Weights of a small GPT-style language model, trained from scratch on English Wikipedia: 13 layers, vocabulary 2048.
Each number is 128 + 24 x the weight over its row's rms, rounded and kept within 0 to 255. Layers, rows and columns count from 0. The size above them is the row's rms in percent of the matrix's.

# layer 3 attention output (transposed), 192x192, rms 0.0892, rows 63,127,190-191, columns 0-191
size [ 92 108  89 106]
[[131 149 112 108  97 126 168 120 161 137 134 109 114 127 170 150 108 143  98 127 133 198  92 127 154 127 113  99 132 102 143 145  80  87 143 164  90  72 142 131  97 122 153  96 110 121 118  88 138 117 123 131 148 107 154  70 112 119 140 118 119 108 144 170 130 113 124 130  95 128 127 111 112 128 114 129 132 162  67 142 154 103 114 122 115  93 199 114 149 117 113 108 160 137 131 134 112 111 119 147 165 110 125  90 117 154 128 130 144 117  92 116 161 114 123 139 111 149  91 110 107 152 146 128 144 115 125 139 132  92 152 132 127 101  91 153 193 133 138 121 128 121 144 120 138 130 151 104 148 107 138 190 131 142 152 158  95 180 123 124 100 114 150 107  94 181 150 117 160  92 162 106 133 128 124 112 165  97 124 145 124 145 157 106 162 140 116 151 126 132 146 106]
 [146 132 134 132  90  90 136 123 141 104 120 119  95 124 157 118 121 141 123 125 152 122 106 140 169 110 140 153 127 112 111  91 175 102 129 134 123 135 120 142 106 180  86 139 129 130 152 165 181 102 139 133 175 126 181 131 169 120 135 132 148 115 139  85 110 122 139 120 115  92 127 125 144 108 147 146  94 116 120 130 184 117 141 140 172 141 117 120 142 164 176 147 121 121  80 121 192 105 129 146 135 120 101 126 138 101  88 119 161 119 152 168 142 115 117 187 152 141  96 128 175 156 129 106 142 127 185 113 122 142 135 134 157 142 117 125 130  91 121 133 186 145 155 159  80 134 144 114 114 149 181 140  88 105 134 128 136 132 150 122 104  87 155 111 125 106 135 133 142 175 147 113 120 167  90 116 143 137 146  97 141 142 157 155 112 116 126 117 113 141 133  91]
 [142 111 129 122 170 146 103 121 116 111 120 120  98 129 127 150 135  85 158 123 115 115 114 147 131 106 121 113 140  87 152 130 145 122 162 124  93 137 158 113 138 135 136 156  98 117  91 112 118 147 131 127 125 131 137 116  98 140  98 102 125 113 111 136 105 178 229 130 151  98 132 172 144 112 135  85 118 159 157 151 108 127 135  57 123 122 120  98 107 129 123 199 116 127  80 108 131 154 155 119  97 146  71 149 111 140 118 109 112 104  87 107 165 157  85 128 131  96 153 133 126 148 145 136 164 126 167 154 108 120 169 140 133 147 104 122 116 174 133  90 141 139 127  89 122 150 100 125 153 126 140 117 162 150  84  98 119 111 145 102 148 134 111 109 128 129 116 137 129 122 147 154 156 105 148 107  97 165 156 128 134 139 100 164 157 132 122  92 142 123 154 152]
 [103  88 103 136 162 112 103 131 111 127 124  97 143 128 144 142  96 154 115 173 156 123 164  97 123 105 119 125  87 129  88  61 136 135 121 109 160 122 113 152 124 112 139 111 171  87 109 105 125 131 189 150 165 146 169 130 131  88 138 170 136 156 165 154 145 107 144 105 156  85 122 105 111  87 121 103 110  90 147 155 129 102 135 116 119 108 138 122 175 125 137 135 142 109 116 119 137 114 149  91 127 134 123 150 128 171 127 104 123 175 116 100 141  91 108 130  94 137 104 112 132 180 149 122  94 115 132 125 116  90 108 172 108 136 110 158 118 144 148 144 137 111 128 123  95 161 133 148 154 152 111 154 125 133 125 120  82 110 171 108 131 169 129 126 127  96 135  74 103 116 132 135 101 116 126 145 143 155 107 117 137 141 135 168 141 161 175 142 144 140  74 150]]
# layer 3 attention value, 64x192, rms 0.12, rows 63, columns 0-191
size [100]
[[128 142 102 110 151 100 155 167 116 142 144 138 144  93 168 126 112 128 143 148 147 155 158 144 134 109 162 148 104 108 147 109 135 102 137 119 122  94 104 156 137 107 128 124 123 152 161 114  93 131 120 120 118 133 140 117 159 164 127 110 120 109 109 137 100 144 123 111  81 134 195 132 125 170 113 134  70  96 160 117 196 142 106 129 118  96 144 131 127 133 135 138 163  86 120  66 103  90 116 124 174 144 138 103 151 103 120 139 169 162 154 138 133  98 122 163 130 112 166 141 128 140 152 170 157 125 160 120 168 145 139 105 162 102 139 136 115 122 133 116 117 142 135  90 122 100  82 122 140  94 147 138  98 128 136 152 160 151 144 134  99 130 158 142 148 136 128 134 158 106 111  96  84 182 148 106 130 116 145 109 150 162 119 160 165 114  88 103 125  75 123 112]]
# layer 3 MLP gate, 512x192, rms 0.126, rows 0-3, columns 0-191
size [100 106  94  95]
[[123 131 129 134 148 120 135  96  68 138 183 111 129  94 117 160 146 130 120 129 142 143 121 138 118  97 127 117 110 104 120 139 141 107 153 107 142 166 118 128  83 145 136  80 132 139 160 111 117 124 154 130 142 101 112 139 130 122 120 122 120  99  99 121 105 136  83 137 173  79 115 107 156 124 106 125 159 130 138 144  97 111 156 108 142 139 143  97 166 169 173 112 119 101 138 135  82 148  86 108 161 138 125 116 136 123 130 138 129 128  70 107 145 157 106 184 163 107  49  68 133 114 109 118 171 150 106 167 131 176 126 150 106 123  95 139 119 140 146 109 101 165 137 157 149 131 137 108 126 161 126 106 116 154 113 160 121 155 143 132 155  93 127 138 148  96 129 168 121 127 125 136 125 119 117 103 119 133 171 138 135 116 107 106 185 127 138  79 102  97 142 137]
 [132 113 152 116 123 137 115 104 177 135 110 112 149 159 128 133 120 113 152 176 133 125 107 106 187  95 149 148 127 162 148  96 184 144 121  91 116 149  73 148 141 139 114 117 143 125 173 159 111 144 165  94  92 118 129 125  79 114 156 137 146 105 125 115 118 163 100 118 129 115 155  94 144 134 127 126 102 156 141 126 135 123 122 127 142 148  82 158 113  89 153  86 135 146 158 130 128 128 165 113 150  91  98 135 108 141 124 145  80 139 102 157 130 153  78 146 145 134 122 115 108 117 124 134 108 104 107 126 153 155 124 115  89 154 146 131 137 158 110 110 130 153 152 102 154  83 129 153  98 117  81 128 116 135 110 142 165 109 112 131 180 137 105 142 102 133 158 117 103 122 161 164 187  80 147 109 147 131 140 134 149  98  99 137  90 164  93 133 139 110  97 144]
 [129 145 139 167 122 124 119 104 101 153  89 146 157 153 128 106 104 142 118 109 103  80 126 104 166 157 107 110 117 118 145 122  99 150 126 106 143 142 144 107 111 121 125 113 104 109  99 129 129 128 132 147 100  82 103 140 122 158 141 134 119 156  89 110 174 164 154  77 123 113 138 104 113 120 133 101  76 104 119  75 131 129 127 140  90 150 131 136 143 144 102 133  91 155 105 136 123  95 127 109 149  81 133 151 112 142 103  96 143 123 120 184 117 138 150 151 110 156 137 156 121 120 123 166  98 114 110 109 136 113 161 188  95 143 129 177 102 127 124 110  80 155 103 125 140 119 135 160 136 126 123  79 112 126 119 100 108  86 130 131 143  92 178 105 140  60 135 124  75 143 109  90 141 150  97 122 103  99 108 130 132 125 136 102 125  95 134 116 104  78 144 128]
 [169 140 102 130 150 101 117 117 106 125 153 105 116  72 138 144 109 135  92 127 141 139 125 114  88 137 134 183 129 128 128 166 124 127 145 142 115 138 139 121  89 111 125 141 100 137 138 139 165 147 121 131  55 163 117 132 127 128  87 140 125 143 146 196 110 162 151 135 138 126 131 110 141 154 143 152 127  98 146 100 103 115 113 101 117 115 124 146 115 105 136 120 176 126 112  94 144 167 109 172 152 103 155 131 161 138 188 135 131 147 162  85 153 145 120 160 106 135 127 187 147 127 101 151 146  94 106  71 122 155 147 124 130  99 105 128 111 176 170  89 147 102 139 136 126 146 142 144 138 141 108 162 142 118 114 150 172 132 102 154 113 145 136  99 145 110 136 129 142 125 136 118 127 138 130 106 132 164  66 102 133 143 172 153 110 105  87 155 138 144 107  98]]
# layer 3 MLP up, 512x192, rms 0.124, rows 0-3, columns 0-191
size [103  98 100  90]
[[137 154  77 112 147 146 155 100 149  71 155 132  98 124  97 129 126 125 114 149 138 139 134  95 160 131 107 154 105 113 138 163 147 127 147 142 113 138 159 163 155 131 118 163 140 128 122 161  97 151 108 127 140  93 120 136  54 118 125 149 110 137 140 108 125 168 143  99  99 148 177 149 120  98 107  88 128 115 110 136 126 144  77 158  80 132  96 118 146 106 159 121 129  93 131 126 128  84 165 121 117 150 161  90 131 168 123 108 145 155 162 170 128  79 134 173 130  75 176 149 120 115 113 160 118 135 120 116 152 127 145 160 144 123 117 105 114 181 151  96 151 118 139 126 118 144 145  94  95 119 110 141 108 117 122 140 156 141 112 139 133 116 113 139  88 151 130 177 138 126 103 114  79 146 118 113 141 145 145 141 143 136 134 152  94 100 100 110 138 149 168 106]
 [111 120 102  97 159 158  90 112 140 147 137 136 115 158 119 134 161 148 136 119 152 186 109 114 122  89 147 127 172 124 102 123 129 133 139 181 165 164 122 129 140 143 164  87 111  83 112  99 146 144 158 117 128 142  82 121 155 131 135 103 142 119 138 144 125 100 141 209 120 103 137 104 141 140 117 131 124  92 163 110 123 109 148  96 150 136 115 115 142 142 145 101 121 126 112 199 120 107 109 142 139 142 112 129 115 142 112 118 100 158 108 136 119 166 134 137 119 100 149 112 154 126 112  93  99 139 150 117 121  99 131 162 137  96 133 112 119 118  79 132 194 142 110 108 118 121 130 149 129 124 149 142 154 112 118 149 120 160  52 144 135 104 138 147 104 103 144  77  99 130 144  88 143 107 137 107  96 105  95 105 122 136  94 115 141 100 121 105  90  90  87 121]
 [146 124 122 161 145 122 129 129 147  83 104 104 143 122 134 133 146 142 130 142 109 143 114 105 164 134 117 132 149 101  93  98  62 122 115 135  95 154 113 124  57 153 116 101 120 136 162 105 106 126 133 124 126 109 167 129 109  91 110 133 114 125 117 190 111 153 168 157 128  84 119 132 119 102 162 167 133  92 131 134 126 148  94 132 138 164 132 143 136 106 126 136 153  91 149  95 115 119 120  95 124 125 151 144 166 144 123 155 148 110 120 181 120 160 113 136 127 138 153 135 138 133 115 130 174 119  68 102  95 120 149 128 122  92 160 112 179 110 181 100 130  90  86 137  87 148 102  99 111 129 141 114 113 139 125 149 136 113 123 124 136 176 153 144 101 108 105 122 139 130  92 105  99 177 123 141 134 117 104  83 140 146 187  88 153 156 125 120 131 138 114 135]
 [171 108  82  66 131 121 136 150 114  86 115  73 113 164 156 142 143 155 128 138 146  89 132 156 133 153 150 100 137 125 166 129 144 139 151 125 157 188 150 113  87 159 108 129 106 159  89 147 120 154 149 164 125 104 146 109 153 146 117 106 115 141  83 141 114 138 151 154 100 113 130  78 106 126 111 131 134 137 131 125 147 103 132 105 148 168  96 146 131 151 130 106 102 138 130 123 105 117 130 119 103 123 139 115  77 132 126  90 129 120 152 148 126 135 112 161 109 109 144  97 119 169 131 153 151 141 101 123 118  99 158 113 110 134 139 117 121 115 114 120 131 162 159 128 149 147 145 134 106 108  92 133 115 123 160 143 134 141  72 135 153 105 122 173 127  90 186 169 130 148 101 159 103 138 156 105 128 162 147 124 139 129  89 119 164 162  83 129 197 106 141 135]]
# layer 3 MLP down (transposed), 512x192, rms 0.0716, rows 0-3, columns 0-191
size [104 100  99  97]
[[122 171 125 112 160 108 135 193 167 110  98 116 146 155 106 167 130 140 147  88 133  91 138 105 151 144  93 128 168 127 131 117 144 135 109 127 128 153 117 123 129 120 120 180 161 138 158 104 150 114 127  87 108 103 120 115  94 145  85 123 150 105 134 103 170 130 176 125 120 130 116 125 133 170 140 130 139 132 151 142 110  93 153 182 115 135 118  97 150  96 138 102 127 117  84 124 113 174 163 121 118 127 148 106 120  95 136 116 169 152 131 186 119 115 102 143 151 142 161 153 132 112 138 156 144 128 112 141 142 114 144 100 120 158 159 116 127 109 128 129  86 136  82 133 141 100 131 130 131  90 155 120 127 126 155 165 148 121 113 140 150 144 128  80 100  89 155 119 137  99 151  98 115 131 131 107 173 122 142  58 109  91 138 165 175 119 135 163 135 119 161 148]
 [ 84 150 140 115  73 134 143 164 124 123 181 141 156 148 133 133 147 132 148  98 117 153 155 131 110 116 111 105  86 129  83 110 123  85 147 123 108 136 156 135 115 123 146 137 148 164 115 148 149  96 155 191 162 134 151  90 113 147 109 157 129 129 109 179 161 138 128 160 108 139 134 149 133 105 107 102 134 125 115 146 117  70 104 128 113 116 115 132 144 131 159 125 133 125 165 109 159 145 139 153 148 175  86 101 133 148 107 108 168 157 144 129  98 117 134 149 102 101 104 138 107 138 106 124 133 142 176 106 167 130  96  92 175 108 104 182 134 120 113 130 135  99 132 157 142 117  94 138 142 161 157 118 142 124 134 137 122 145 125 130 139  81 161  92 100 115 129 117 140  98 144 112 112  89  81 172 104 113 115 148 119 158 150 132 118 115  88  91 114 119 141 174]
 [111 144 150 110 128 108 142 123 132 166 160  93 155 147 128 111 169 124 111 146 112 102 134 126 158 106  89 134 101 129 103 117  85  81  99 138 106 124 106 104 106 121  91 161 106 146 149 112 168 101 142 147 127 134 119 126 140 111 121 135 137 104 147  96 145  89 115 165 161 108 117 108  90 131 112 115 137 134 123 153 102 129 124  69 129 129 110 101 202 154 120 113 119  82 106 139 106 135 125  83 108 127 110 143 144 149 166  94  89 142 165  96 114 103 111 128  94 128 111 133 138 120 169 138 109 123 137 187  99 140 126 107 150 129 125  99 176 102 129 144 146  80 140 114  81  92 143 170 135 137 152 134 127 132 159 107 129 109 110 127 114 174 101 137 165 108  90 126 128 118 109 132 107 134 130 184 146 128 150 161 128 140  99 136 148  97  91 169 143 154  91 131]
 [ 89 141 133 110 122 109  99 115 157 148 127 120 130 149 118 140 113 109 115 171 127 169 150 133 164 136 136 109 140 122 125 142 161 127 133 105 144 138 102 141 178 125 124  86 121 137 139 107 136 134 156 110 150 100 116 160 119 130 131 103 135 113 121 145 169 129 159 149  95 131 133 145  96 107 114  93 154 106 132 112 131 130 173 145 117 114 151 118 133  95 143 106 135 135 118 130 144 119 106 149 115 114 153 147 104 167 111  97 127 105 100 143 118  88 154 117 128 142 112 128 109 140 182 110 109 130 133 162 155 121  83 135 128 155 156 104 143 124 121 128 110 142 127  88 142 126  78 167 124 130 184  81 104 139 102 161 104 144 152 111 145 116 127 169 201 120 111 162 134 108  80 125 205  91 121 131  81 104 188 165 129 120 106  66 161 147 158 128 120 108 126 135]]